Weights of a small transformer language model: rotary positions.
Each number is 128 + 32 x the weight over its row's rms, rounded and kept within 0 to 255. Layers, rows and columns count from 0. The size above them is the row's rms in percent of the matrix's.

# layer 7 MLP gate, 1920x576, rms 0.0868, rows 97-144, columns 288-431
size [101  96 102 103 102 104  98 103 104  99 101  97 105  99 100  91  99  95  99 102  98  97 102  94  96 100 101  88  97 103 100  99 101  95  99 106 101 100 101 103  98  97  96 102  99  99 100 103]
[[ 97 151 143  79  95  97 147 112 104 130 132 132  94 168 130 115 107  49  87  90 114 141 156  84 138 175 133 171  68  94 215 150  99  20 114 138 125 144 144 139  83 130 188 162 147 129 125 177 162 125 177 155 129 104 186 175 119 135 128 125  37 106 121 173  84 143 116 154 165  78 151 131 169 121 138 120 127  93 120 126 102 131  96 149 187 165 148 165 108 142  85 127 129 155  89 107 113 118 104 148 141 104 228 118 129 201 112  94 173 193 133 121 146 119 139 119  82 103 139 139 115  82  52 130 129 122 142 127  97 114 159  80 110 182  63 151 114 141 113 101 123 121 129 130]
 [134 144 182  94  35  73 100 126 134 114 144 179 130 109 213 122 199 132 195 133 173 132 135 118  79 135 144 134 120 191 170 154 169 109 145 156 153 139 116  74 174 126 160 165 101 108 118 115 123 102 103 119 139 123 107  96 117 129  52  45 129 117  94 157 114 125 104 205  73 125 122 175 181  88 122 176 153 118 127 104 123 164 148 120  81 142 107 107 102 110 137 153 148 133 152 144 104 104 102 123 175 153 142 125 198  92 145  93  67  91 115 181 135 161  98 116 108 159 159 147 130 181  85 103  92  77 169 176 136 166 178  80 148 141 142  85 111 124 116 115 143 120  92 169]
 [183 136  99 155 100 137 148  88 121 146 118 153  63 112  86  77 136 129 141 125 168 128 146 131 119 154 148 101  90 105 122 141 159 133 123 120 110 147 158 190 132  83 139  90 152 125 113 145 126  66 163 118 119 174 149  91 129 101 129  89 153 125 141 155 128 146 207 101 111  62  92  94 145 117 133 155 123 111 133 115 102 177 151 148 175 146  98  86 151 142 122 108 123 100 134 159 162 134  59 152  70 145 128 102  73 133  66  95 114 152 164 116 214 132 117  76 137 163 137 131 125 152 101 149 170 129  78 105 150 167 113 113 110 189 184  89 105 124 169 111 100  94 150 139]
 [126  67 118 127  77 208 121 147 109 186 141 107 138 171 161 164 134 150 110 118 117 101 126 179 138 192  72 171 117 158  65 127 180 162  93 103 201 144 160 125 131 159 107 132 123 173 148 144 164 104 103 106  74 125 120 115 157 165 125 122 110 111 150 168 119 143 171 140 129 149 131 143 161 144 124 139 123 116 124  99 116 148 145 169 132 175 138 140 114 157 176  95 166 188 141 172 146 221 129 134 114  28 119 123 138 106 135 100  87 122 122  29 130 183 180 132 156 160 152 133 144 156  90 149 119  94 154 137  97 166 149 133 130  90 152  95 109  93 125 142  77 181  94 110]
 [ 92 112 134 149 118 124 120 134 136 113 115  98  94 104 167  90  98 131 138 104 120 158 115  87 120 138  64 142 117  67 118  85 154 125 155 110 165 145 125 126 112  90 159 125 185  83 111 176 105  88 147 181 137 102 155 153 170 128 105 134 130  69  42 106 141 120 143 115 134 163 158 100 153 121 158  83 140 126 148 162 121 113 146 154 175 111 171 163  86 159  93 136 110 129 121 223 177 159 156 188 142 128  90 109 108 124  97 127 161 155 128 178 123 126 146  85 118  45 114 111 178 146 137  63 168 119 105 127 137 141 140 117 143 151 143 147  70 138 131 110 134 108 136 161]
 [103 196  91 165  90 162 184 137 115 144 111  85  81  99 153  82  82 188 124  68 125  91 140 150 101  89 164  63 179 124 153 139 138 131 144 103 173 121 151 130 120 135 112 141 141 116 106 151 129 102 119 112 145 174 107 152  97 110 108 115  97 119 111 180 147 122 112 200 156  65 150 184 144 128 155 145 111 174  96 137  61 161  79 180 138 134 135 153 126 133 131 123 126 138  97 132 120 166 107 128 123  57 105  99 113 110 102 117 135 151 163 150 119  61 134  53 175  58 130 153 122 201 122 106 125 133  89 141 153 135 114 147 103  98 150 103 134 114 103 121 118  78 145 145]
 [117 146 123 138  95 122 131 105  98 149 148 116 121 176 190 130 122 143 141  94  75 140 175 152  75 175 110 123 159 140 140  96 119 136 138 126  97 124 105 132 189  92  86 106  99 208  71 138 156 137  80 120  83 116 143 140 137 198  79 189 148 124 126 157  76 120 176 137 133 103 161 112 215  99 162 144  79 147 117 170 155 117 103 249 143 111 144 134 201 111 123 151 193 163 156 148  92  84  70 102 147 125  83 114 128 151 103 164 163 125 112 131 140  65 179  80  87 173 126 121 214 121 144 173 143 100 124  91 114 108  86 136  88 108 159 154 127 111 173 133 146 147  67 103]
 [155 114 140 132  97 120  88 181  92 121 147 169 105 144  99 101 119 126  78 119 154  95  82  88 145 115 132  94  92 159 101 119 154 162 109  82 116 107 100 131 148  68 123  52 124 113 141 155 174 183 108 120 125 121 152 145 154 163 130 100 201  99  52 128  83  94 121 149 134 124 114 197  79 135 162 131 137 123  91 150 125 118  91 101  95 141 133 190 132  85 119 161  91 126 163 158 146 139 206 127  64 132 134 130 111 139 123 112 139 131  98 136 140 163 133  98 219 144 175 155 143  60  65 143  91  64 175  97 122  75 123 124 122  66 103  98 206 144 151  88 137 123 137 152]
 [150 156 173 123  76 141 142 113 132 139 163 172  92 145  98 207 182 179 129 132 137  79 106 180 149 129 135  77 172 161 115 169 122 183 167 102 133 114 118 139  78 201  80 131 109 127  54 132 148 121 148 114 131  81 133 106 150 128 172 106 139 150 130 172  97 140 166 162 134 112 117 182 108  91  74 136 101 152  92 159 139 127 116 113  76 135 118 135 161 138 125 184 103 166 136 125 134 117 152 114 105 182 169 119 151 103  60  90 132 171 114 169 167 128 147  78 204  79 134  99 122 176 114  80 122 106  75 113 125 170  81  91 148  76  29 173 141 110  93 113 159 130  86 178]
 [104 154  99  78 126 110  80 170  97 108 112 111 154  63 133 109 188 122  55 199 123 139 120 105 120 145 170 155 152 132 154 160 141 136 126 173 131  86 140 125 110 101 158  70  68 143 158 158 106 166 101  88 152 146  79 122  91 120 125 128 135 112 155 114 157 115 142 158  67 135 112 115  96 185 162  89 180 193  91 118  70 121 144 119 167  99 106 151  91  83  63 102 129 136  89 198 162 120 141 165 186 157 107 108 175 115  49 127 146 185  92  88 110 126  82 161  91 130 100  77 158 143  84 149 113  80 148 169 130 116 126  85  62 185 125 207 120 158 112  81 156 169 141 150]
 [143 132 174 106 114 131  90 157 164 130 165 139 106 158 157 164 143  92 126 137  96 146 228 135 155 135  74 137 121 130 159 138 143  85 134 110 128 180 111 134 163 134 136  81 106  91  99  67 151  64 151  94  99  61 117 142 141 114  98  62 135  88  51 112 130  68 195 131 141 142 141 119 125 118 139 164 127 104 163 154 134 143  71  99 113 122  96 161 137 169 118 121  85 138 167 150 124  80 164  90  93 182 120 133  94  82  73 131  58 131 129 135 128 104 181 153 135 133 143  89 136 118  56 118 159 123 116 100 115 140 146 155 115 111 104 161  99  72  61 117 114  71 145 164]
 [140 127 173  92 124 104 207 124 118 171 182 157  88 122 109 121 121 168  83 157 112 119 142  90 116 115 134 119 203  83 167  74 128 140 102 109 181 111 147 117 108 173  91 130 134 114 120 100 124 145 104 115 191 144 179  93 142 132 186 147 189 149  68 174 121  80  89 110 142 167 119 183 127  96 175 112 134 131 133 105 145  98 103 107 104 193 144 156 107 124 138 149 177 110 124 128 104 136 132 138  87 136 120 147 117 111 105 182 133 139 119 111 114 125 117  81 121 102  68 129 161 180 138 121 132 113 148 134 112 110 158  76  97 149  79  58 100 143  81  93 110 206 136  82]
 [102 130 115 126 138 116 157 196 118 124  84  94 101 111 110 144 104  95 107  94 181  89 131 129 120 108 122 146 183  85 148 158 128 136 120 114 172 150 148 108 121  63  89 125 125  80 122 125 108 181 121  43  99 104 143 116 150 139 114  77  98 105 157 122 122 166 149 140 127 163 100 170  79 140 107 120 116 155 118 112  77  81 134 155 116  84 106  96  96 223 110 110 109  70 132 160 174 102  89 165 104 161 124 154 107 154  85  90 113 117  91 171  81 126  69  85 142 107 119 135 131 188 101 159 108 170 110 209  80 101  88  87 188  84 160 180  78 132 172 151 164  76 123 141]
 [157 150  83 147  97  83 103  82 124 161 110 143  63 143  93 111 137 135 121 138 155 181 170 136 105 115 157 158 107 141 160  85 167 132 104  99 111 170 151 152 157 141 124  47 122 122 155 127 140 118 118 199 171 106 110  88 199 123 132 156 101 112 121  82 102 117 115 135 109 158 134  97 131 107 127 126  92  87 150 162  84  97 137 103 209 116 122  90 159 123 135 132 113 146 174  92 104 156 105 149 126 136  87 117  81 108 123 179 103  68 183 147  64 127  63 172  71  94 120 105 101 119 163 136 135 118 133 173 153  23 163  94  82 161 117 107 169 133 185  66 162 121  92 109]
 [120 106  91 160 140  69 124  83 135 167 129 102 148 141 118 140 113 189 111 183  77 185 146 179 183 182 106 133 116 196 147  83 147 113 164 117 126 145 154 127 122 150  38 134 144 104 136 166 132 164 121  99 119 177 136 158 104 145 136 132  80 161 103 158 140 113 133 135 117 146 137 150 107 114 142 171 138  88 114 139 139 106 145 146 124 132 126 106 139 109 116 166 178 133 143  81 105 152 123 149 126  64 126 133 129  86  85  57 163 118 138 141 180 180 102 120 138 122 178  94 115 125  98  88 119  94 157  56 130 170 159 142  78 128 131 121 115 104 140  93 122  74 159 122]
 [ 27 153 107 135 117 164 169 144 105 114 127 107 139 128 134 165 237 136  71 165 124 135 147 137 192  97 115 143 132 203 151 165 158 103 142  66 187 145 136 174  63 133 136 107 156 144 131 118 191 122 109  93 156 146 129  82 156 127 109 105 181 115 148  87  87 111 116 187 142 157 117 129 144 167 130 111 130  80 124 142  99  93 103 146  87 171  93 155 170 127  86  89 134 126 108 180 125 132 104 126  69 118 153  81 125 168 146 110 160 137 100 123 158  89 134  67 172 125  66 111 162 118 154 105 124 136  86 128 182 113 164  99 142 125 129 134 136  82  94 172 146 129 143 196]
 [178 113  76 135 160 124 148 144 136 131 152  92  20 118 159 114 120 123 153 174  96 132  94 103 115 146 141 176 159 119 112  78 121 112 124  48  79 145 139 178 163 144 147 101 145 150 198 140 129 107 114 128 107 154  99  60 100 112 154 160  84 119 117 174 152  77 124 155 163 110 145 107 143 140 104 160 152 166 210 120  81 154 144 145 112 112 115 160  99 138 127 144 147 126 140 149 112 115 102  95 143 109 145 100 169 107 157  91  84  98 138 184 124 164  90 126 132 103  95 150 139 103 136 108 120 149 127  81  68 150 152 147  95 178 123 122 137 102 122 168 128 151  91 149]
 [159 145  85  83  88 144 124 165 142 132 162 133 163 103 104 126  70  96 100 140  98 128  85 110  81  56 145 166 145 164 144 120 133 164  88  73 127  91 111 159 139 134 121 131 122 109 190 154 155 124 149 156 121 160 120 115 131 145 148 119 121  80 126 168 147  81 171 163 122  61 120 125 113 151 126 134  83 110 144 167 137 136 173 103 171 160 117 119 166 141  94 171  93  88 183 136 135  98 103 124 150  96 129  99 157 140 124 157 181 130 117  96 130  94 150 150 143 162  92 139 150 156 133 169 176 141 102 131 157 136 124 115 139 124  93 112  87 147 163 126 161  80 175 154]
 [101 159  75  39 139 118  85 137 160 157  80 125 113 137  90 127 190 145 134 121  98 119 122 150 168 148 103 138 159 128  91 120 134 150 134 163 169 168  68 166 109 150 148 111 104 110 190 187 166 168 138  80 117 100 160 101 119 135 122 170 147 134 123 111  96 111 154 109 189 206  94 128 117  85 120  95 161 166 151  83 154 118 141 159  93 123 152 151 215  86 135 140  95  99 127  90 106 165 124 164 187  56 104 179 184 148 146  89 122 102 159 148 153 145 134 168 133 163 166 125  83 157 124 115 113  92 131 110 114 148  94 104 207 117 102 190  96 174 162 174 118  43 131 121]
 [155 102 107 190  85 152 133 102 135 136 121 161 109  95 103  99  69  90 107 132 145  57 127 187 127 131 202  69 123 103 134 115 149  53 108 133 131  98 145 121 128  97 148 106 106 140 155 145 175  99 132 132  80 121 137  80  77 122 140  87 109 129 145  23  93 156 120  83 111  98 159 122 170 118 161 193 116 169 154 134 165 147 159 154 134 103 146 116 128 139 134 145 138 106 119 139 116 100 159 151 186 196 141  89 104 184  93 129 111 154 111 111  82 169 148 131 158 135 114 118 164  57 116 107 124 134 140 142 105 176 112 162 103 125 125 157 146 133 142 133 168 114 115 158]
 [151 141 102 176 165 145 148 106 178 101  91  96 102 150 109 121 166 114 143  96 186 158 124 142 145  81  85 181 163  54 120 125 125  84 111 150 147  93  98 169 165 131 132 130 130  91 140 138 145  95 103 117 115 119 176 101 136 189 145 116 167 114 111 173 149 109 144 112 121 115  61 144 200 112 161 166 106 141 195  62 128 126 233 151 115 178 140 140 155 137 141 172 149 191 112 114 180 121 137 141 172  92 107 129  84 119  98 127  97 175 163  99 189 128 111 169  97 130 147 109 148  46  34 128 150 153 103 141 157 151 101  47 121 117 115 130 212  96 102 153 163 145 127 129]
 [118 149  78  81 165 154 129  85 177 169 207  86 114 121 103 156 149 159 138  97 126  87 109  53 102 101 188 106  47 180 134 105 120 161 129 182 166 151 122  92 136  93 117  88 133 130  95 150  79 127 155 147 125 195 190 204 131  70 121 118 154 170 104 149  94 178 142 102 198 128 145 118 149 156 166 154  92 129  87 121 163 214 106 171 112 159 159  97 107 209 108  95 131 140 125 131 123 222 130 102  99 144 117  92  93 149 123 142 154 123  51 134 146  59 130 146 182 148 124 121 143 138 115 103 147 111 171 146 158 169 134 205 163 124 142 128 153 151 121 133 143 163  76  95]
 [145 119 148 160 137 136 149 119 150  58  48 154 133 155  79 118 126 140 103  89 143  76 126  90 112 108  90 109 106 145 142 129 175 106 108 128 105 116 101 157 127 161 148 122 104 125  75 119  66 126 131 137  71 129 161 101 146 159 201 158 165 151 179 129 123 143 146 126 127 103 137  74 163 125 108  63  99  97  97 145  98 126 108 110 114 160 162 118 108  85 151 154 108 162 116 120 143 127 137 138 125  88 164 133 193 176 101 102 184 119  95 135 108 176 192  88 192 132 106 163 135  88 132 112 128 159  93  99 157 112 155  85 137 113 123 103 139 144 129  65 122 128 121 168]
 [155  88 110  96 124 123 124 126 131  96 127 128 104 119 134 154 167  98 140 159 103 134 122  68 102  95 107 151 121 128 116 143 141 126 134 140 105 113 175 203 120 111  90 177  74 118 145 110 160  61 118 143 139 131 105 140 191 122 127 131 142 120 155 187 129 161 167 182 126  87 164 102 106 101 121 142 170 136 131 162 141 135 148 142 137 160 149 213 103 124 148 161  91  89 113 119 151 123 111 128 151 136 103 154  87 127 122 162 152 110 100 135  99  87 101 113 150 151  69 163 138 143 128 206 152 154 115  97 186 109 106 196 153  75 145 124 142 104 100 107 133 122 132 126]
 [100 120 155 134  86 129 143  71  89   0 195 160 111 162 120  83 127 128  46 172 117 135 160 117 155 113 120 168 147 159 131  93 180 115  81  91 110  70 150 140 108 153 164 136 125 122 143  98 179 145 172 139 150 145 114 139  96 146 109 144 137 110 102 104 132 125 172 105  86 110 174 131 169 182 156  60 171 135 118 138 138 143 139 105 136 134 117 124 135 150  86 116 150 112 154 147 188 145 122 155 172 124 108  83 111 150 165 100 120 132 137 178 128 119 135 105 117 130 144 133 162 183 130 120  88 117 125 124 145 105 112 108 125 112 109 105 144 137  91 136  80 129 181 109]
 [114 170  83 156  90 118 121 147  77 156 100 191 124 120 123 132 172  98 161  75 123 114 157 101 142 118 104 115 120 129 114 135 172 121 117 120 116 153 164 134 144  97 106  87 153 164 106 139 126 170  74 188 132 138 118  91 215 109 135 191 114  72  88 152 140 115 166 105 169 139 128 115 190 121 194  97 139  93 128 148  89 122 179 193  92 109 136  52 133  92  98 136 148 100 105 137 130 167 195 113  65 117 123 109  93 160 141 143  87  62 121 133 112 159 163 165 133 148  95  77 125 127 113  97  87 129 189 104 120 139 113 116  50 126 146 143 178 135 149 159 128  98  85 139]
 [160 185 133 135 124 129 140 159 129  73 188 132 155  68 133 147 125 141 147 173 162 137 135 139  80 124 130  36 189 109 164 110 119 145  82 152 137 137 139 107 172  82 152 117 130 100 113 123 119 165  41 100 191 130 131 110 115 128 105 165 157 148  82 170 124 102 175 114 161 138 119 172 158  85 152 132 156 115 110 108 175  97 208 138 136 182  77 140  46 101 128  79  97 137  89  86 104 153 122  89 119 102 148 118 136 121 111 109 132 189 132 125  83 159 167 165  67  99 123 122 110  90 170 111  95 151 133  60 101 155 148  76 137  75 143 150 135 113 146 143 128 146  92  79]
 [137 117  47 125 112  59 153 143  40 127 166 171 176 142 126 127 176 118 120 154 130  85 121 185  78 112  99 105 167 119 166 107 138  75 148 144 145  48 121 104 128 107 168 142 109 104 152 122 153 149 164 152 145 145 171 127 135  71 123 113 159 135 121 114 162 147 163 124 121 158  98  77  43 137 125 157 111 121 131 126 153 129 107 126 100 132 100  91 124 112 119 129 162  96  99 183 101 129 130  84 108 149  95 103 137 144 156 120 133 104 141 140 147 135 104 157 134 127 203  51  84  78 112 119 162 154 144  86 100 136 105 128  89 130 159 143  61 145 139 167  97 103 117 151]
 [149 121  86 107 129 173 181 125 171 124 115 136 148 138  92 159 141 116 104 183  89 129  78 120 126 146  68 126  92 166 102 113 167  94 125 100  61 174 137 123  97 110 116 148 137 133 134 133 167  72 168 163 142 133 156 124 135 134 152  81 153 167 140 148 119 101 120 100 129 169 112 114 140 117 114 104 155 184  94 167 119 107 163  22 110 111 119 106 173 163 123  86 115 129  88 141 130 134  85  73 113 166  98 122 138 169 176  82 158  98 127 145 189 114 162 135 136  83  72 141 144  99 141 121  91 156 166  95  71  92  92 161 128 130 155 170 121 116 126 139 174 117 172 108]
 [134  77 103 174 110 186 152 109 155 168 155 138  51 218 132  85  74 121 152 190 184 138 166 125 113 106 166 144 151 144 174  75 103 147 115 131 123 165 132 122 140  84 110 111 171 150  88 124 165 112 182 160 178 135 149 115 159 120 136 129 163 202  94 162 158  54 181 171 140 152 139 180 120 102 144 125 102 112 129 123 160 111 116 120  71 112  89 163 140  96 101 135 137 193 104 118 112  61 158 187 109  79 123 179  80 140 125 129 101 131 162 100 160  88 101 149  51 121 129  61 149 174  62 189 148 111 144  69 135 106 148  94 206 130 110 153  89 121 126 138 136 173  95  85]
 [125 166 156  89 106 124 109 156  79  38  92 136 100  46 147  78 185  98 132 132  85 118 233 119 186 182 129 169 155  78 101  45 124 190 190 168 169 143 182 165 167  92 163 137 147 102  67 150 142 201 149 148  95  66 133 139  79 173 126 159 130 136 137  28 129 178 128 149 159 116  98 137 181 151 113  67 153 155 149 125 138 139 144 108 157 190 145 128  98 166 120 180 125 163 170 160 143 118 151  92 119 160 165 134 127  66 111 137  90 149 139 118 129 116  68  94 129 153  98  52 116 132 124 156 156 108 139 123 159 153 123 173 156 102 180  97 153  83 115 131  83 140  42 128]
 [184 105  82 171 126 104 123 185 125  71  80 117 176 101 148 122 125  98 125  99 177 170 139 143 192 172 157 167 162 189 111 186  91  95 158 175 126 125 117 141 109  96 146 165 143 118  92 110  96 143 176 133  96 112  84  97 171  90  78  82 133 135 119 114 128 147 131 160 163  80 115 108 143 171 134 148 110 121  88 114 178 146 149 167 135 127 140 101 116  90 121 161 150 131 194  56 107 116 151 144 153 120 118  68 120 118 133 139 109 168 147 177 130 138 175 176 183 129 161 177 108 237 111 101 138 113 154 120 125 147 161 108  67 124 178 154  85 108  89 126  97  89 134 136]
 [ 69 123 126 177 145 154 192 150 131 170 113 173  99 149 137 116  87 121 111 117 132 127 183 157 111 192 121  96 160 140 129  87 131 133 157 210 108 178 140 150 107 119 125 114  98 111  88 129 169 164 112  96 150 103 135 135 136 123 147 130  97  68 161 143 109 114 116 131 142 143 114 136 136 123 137  97 142 103 122 134 131 132 137 135 153  52 137 174 120 143 138 111 132 184 113 116 119 129 102 126 158 119 124 137 110 118 172 115 135  70 214  96  82 116 167 137 128 182 106 111 125  51 123 201 121  99 130 138  80 182 155 116 132 108 145 165 197 126  91 118 120 109 120 162]
 [101 124 132 100  88  51 147 104 118 145 176 126 103 112 172 150  49 145 176 130 157  41 131 120 112 157  80 123 157 116 101 105 150 131 131  21 148 102 195 131 160 107 109 152 144 110 111 115  89 139 131 154 155 147 124  80 167 142 102 127  79 144 129  92 161 117 133  90 135 182 131  78 157 171 125 179 145 161 143 142  77 120 125 114 100 103 132  93 170 179  64 153 124 161  88 145 133  98 180  60 155  79 127  95 139 113 143 149  99  91 153 184  98 119 107 148 122 111 157 174 125 158  94  90 131 101 122 154 117 103  98 153 110  99  91 117 103  59  99  73 128 133 134 135]
 [131  81 107 100 118  93 123 115 109 162 140 103 169 139 181 107 127 129 119 128 182  92  92 134 132 134 135 165 175 140 155 119  43 123 128 193 150  89 121  93 151  81 114 128 127 143 160 123 134 107 185 124  89 164 133 133  84 149  91 152 120 128  86 159 128 109 106 226  85 197 143  79 137 119 148 127  97 187  62 170 104 101 128 208 129 193 108  78 122  96  54  99 141 138  86 151 114 166 111 104 147 147 104 147 155 178 133  85 139 125 135 139 130 114 196  89  87 166 134 146 195 108 161  95 137 166 153 122 145 126 112 130 126  80 126  97 138 154 134  85 144 130 239  89]
 [101 165  73 137 111 117  84 126  85 153 121 150 156 104 130 109 122 125 132 166 112 128 106  76  46 105 125 125  96 119 132 112 129 144 179 144 242 103 103 101 183 135 161 149  91 108 125 123 134 108 114 101 116  90 173 142 142 148 165 121 140 126 190 190 148 126 130 173  79 180  86 122 148 116 133 129  98 196 137 168 147 135  78 179 126  97  72 148 159  85 137 133 109 111 140 152 146 126 138 166 201  89 119 111  76 133 146 153 101 130 177 109 159 104 131 130 113 161 152  93 131 109 111 206  67 120 150 124  81 173  90 140  88  94 115 127 117 171 137 125 134 172 144 188]
 [183 105 185 120 128  87 134 152 103 197 118 142 155 187 132 181 184 103 157 108 102 163 158 122  84 128 123 133 143 132 122 162  77 155  89 120 139 126 146 132 117  91 128 147  58 104 140  89 121 124 118  96  60 104 125 186 160 133 131 147 109 170 117 164 128 130 114 118  74 161 196 167  79  73 117  23 196  80  75 127 114 169 141 123 129 146 110 130  96 179 106  98 128 158 174 167 169 111 118 138 163 118  99  90 162  62 123 140 120  61 144 107 122 116 182 158 139  51 141 107 128  66 102 128 115 172 144 126 103 113 145 168  91 107 124 166 122 103 137 102 186 108 106 141]
 [137 146 163 125 129 149 194 124 163  71 153 151 130  89  95  71  88 104 121 123  94 121 155 140  91 120 111 142 125 164  69  93  78  87  75 114 139 148 172 120 112  58 129 106 127  85 134 168  90 166  91 187 114 167  84 124 122  73  94 173 108 146 185 118 137 142 163 138 109 116 150 140 100 114 115 142 173 127 130 145 149 138 126  62 110 132  86  89  65 157 105  84 157 136  95 179  99 158  90 131 121  99 168 132 142 138 105 167 122 111 137 139 106 160 126 130 143 164 164 161 197  82 143 129 155  87 147 112 129 118 101 116 159 148 124 138 108 103 146 184 118 143 139 132]
 [108 151 155 159 128  90 198 113 122 208 121 132 145  46  92 104 167 109 178 152  98 131 108 107 146  78 164 123 108 116 158 139 153 104  93 175 144  85 166  89 126 103 135 112 106 119  96  73 132 128 103 139 151  99 112 108 150 208 114 134 133 177  72  85 151  95 127  88 121 166 143 133  95 101 170 132 193 153 147 152  97 142 144 174 134 133 125 110 112  91 112 120 112 135  96 160 137  80 157 120  96 161 127 101 138  72  84  90  84  73  98  96 137  87 127  97  85 143 115  51 113 140 183  92 111  73 143 118 162 149 138 193 178 100 186 122 149 116 101  95 154 149 162  79]
 [120  82 185 137 123 140  90  96 171  92 145  93 216  68 156  57 125 140 108 140 125  84 149  99  97 119 177 120 149 118 127  96  91 142 139 141 126 130 112 132  85 122 131 150 118 137 104 139 134 136  78 148 121 151 139 133  91 124  89 120 160 103 177 131 162 142 160 123 119  95 170 186  92 120 171  73  88  79 189  97 146  85 125 146 163 117 126 130 134 129 128 154 111 100 110 160 116 115 128  74 129 136 127 116 132  93 137 130  92 110 118 161  99 118 136 140  84 114  98  99 177 136 110 106 108 161 114 113  88  59 199  99 124 100 124 142 102  97 164  74 162 142 193 116]
 [152 138 128 102  99  86 138 183 131 181 117 115  86  71  88  70 209 145  65 174  92 117 152  89 140 159 131 116 116 125 160  93  84  85 111 122 155 138 157 137 158 137 143 143 207 185 186  91 165 147 138  98 142 111 161 135 152 112 125  98  93 118  78 122 167 162 162 115  98 103  93 156  86 116 126 127 156 167 146 139  77 102 130 121 124 121 196 119  10 158 128 106  86  76 170 187 103 178 142 108 150 115 133 131 130 108 116 126 100 139 113 127 142 128 104  71 169 105 115 115 141 206 152 126 111 168  68 124 136 136  75 144 146 133 118 171 130 105  94 180 193 142 147 143]
 [117 128 119 165 180 105  73  96 137 100 113 144 121 108 147  63  53 154 153 133 123 122 143  94 156 173 101 106 140 125 115 124 167 124 167 122 149 135  76 171 155 165 160  91 150 174 152 146 104 109  84  93 120 127 138 161 172 143 184 119 144 179 106 106  73 124 122  46  86 206  93 131  89 126 183 133  98 138 116 137 117 104 117 142 100 177 108 103 139 131 123 116 136 115 114 139 139 121 159 126 127 128 110 111 121 119  92 101 176 134  97 162 151  86 125 132 131 118 199 161  95 104 141 134 110 116 107  72 132 155 140 139 155 161 117 121 142 122 137  92 102 123 134 102]
 [118 139 121 109  84 100 130 140  84 133 154 100 159 150 126  69 144 141 110  57 144 174 138  90 198  60 156 112 144 106 179 122 151 167 123 142 167 107 181 103 180 170 133 145  61 121 114 119 138  79 146  44 124 173 129 147  45 137  92 126 108 135 107 139 112 124 112 132 107 134  68 151 167 145 131  83 119 151 155 110 134 160 145 124 133 114 159 135 119 136 125 136  85 152 131 120  91  83 147 148  92  92  70 149 149 156 101 162  79 123 135 105  99 137 169 115 170 171 113 145 109 156 104 163  69  91 135 190  92  94 107 128 115 117 129 154 176 126  95 163 138 108 187 118]
 [141  83 115 173 131  57 115 123  93 125 155 114  90 168 115 150 101 145 104 166 110 107  92 119 141 139  91 125 110 128 125 154 120 147 161 200 164 201 109 119 166  76 118 106 100 150 134 126 130 165 148 158 113 162  99 207 123  54 121  98  77 161 154 111 129 130  94 126  99  94 149 128 110  67 154 157 156 152  86  80 121 133 178  87 211 173 111 170 186 103 137 147 158 139 102 189 162 148 171 164 104 101 182 112 130 126 135 121 126 109 171 163 144 121  70 150 143  91 116 116 105 104 103 111 110 106 147  70 120 151  95 119 125  93 109 116 121 123  89 106  93 120  87 107]
 [121  26  85 186 154 122 156 158 122 144 123 108  89 160  96  98 164 174  88 146  99 139 156 117 122 109  62 140 134 131 157 167 138 165 109 190 149 140 139 121 173  45 107  62 109 130 136 145 126 104 106 101  96 138  68 142 177 170  92  98 142 159 140 162 177 143 118 101 134 133  59 111 120  63  63 106 131  93 135 126 181 105 116 171  76 147 140 112  87  92 104  74 154 175 188 151 160 146 127 158  86 134 154 188 131 111  87 151 133 177 120  94 166 128 147 130 131  77 155  95  95  92 125 137 157 115  88 138 152 131 131 129 165 126 124 116 174  93 199  67 129 146 163 106]
 [147 134  73 173 154  91 170 139 132 138 129 103 146 120  91 127 172  95 120 104 139  29 100 125 128 101 108 102  83 114 109 158 145 118 125 158 127  87  91  97 109 116 124 105 129 154  70 110 134 148 113 137 143 152 161  89 133 109 187 114 170 150 147 117 121  79  92 138  98 113 178 147 129 115 128 108 136 143 152 131  84 147 119 123 146 185  94 209 135 126 113 141 138 139 124 143 103 128 155 128 240  88 180  93  65  80  89 137 160 135 124 127 174 202 103 129 119 174 154 159 107 128 121 113 143  85 105 117 176 102  98 103  96 163 184 117 133 108 133 143 153 136  62 136]
 [165 115 117  89 104  90  88 115 115 197 140 130  84  80  99 102 116 166 129 147 150  96 121 120 128 144 126 156 111 171 147 108 137 134  70 130 149 131 145 154 124 188 124  95 162  76 190 108 163 162 157 123 156  96 153 166  99  89 153 175 150 127 116 183 131 102 130 167 171 140 127 208 105 127  99 110 101 118  65 131 124 126 163 167 132  51 138 152 132 138  82 166 164 176 129  94 146 185 190 119 154  86 113  84 106 176 119 122 171  48 144 125 134 127 107  95  79  45 164 122 146 150  98  88 133  77 120 119 129 118 117 197 141  82 162 168 116 160 212 123 116 181  71 145]
 [125 130 176  93  87 171 101 184 174 133 113  99 102 119  93 109 106 128  83 160 227 131 127 114 108  94 124 139 119 179 135 135 159 120 179 198 126 106 164 101 151 155 148  98 199 142 157 160 118 156 170 169  94 166 133 126 178  89 118 111  84 145 128 126 149 111 169 127 151 153 107 123 113 150 150 148  73 127  56 141  95 125 139 102  97  87 111 113 117 118 187 147 152 155 134  98 185 155 153  96 141 147 181 180 100 121 189 160 111 129 100 120 162  77 156  58 160 114 130 191 155 147 138 211 154 126 113 134 130 131 115 124 185 151  59 102 156 133  75 192 171  77  94  98]]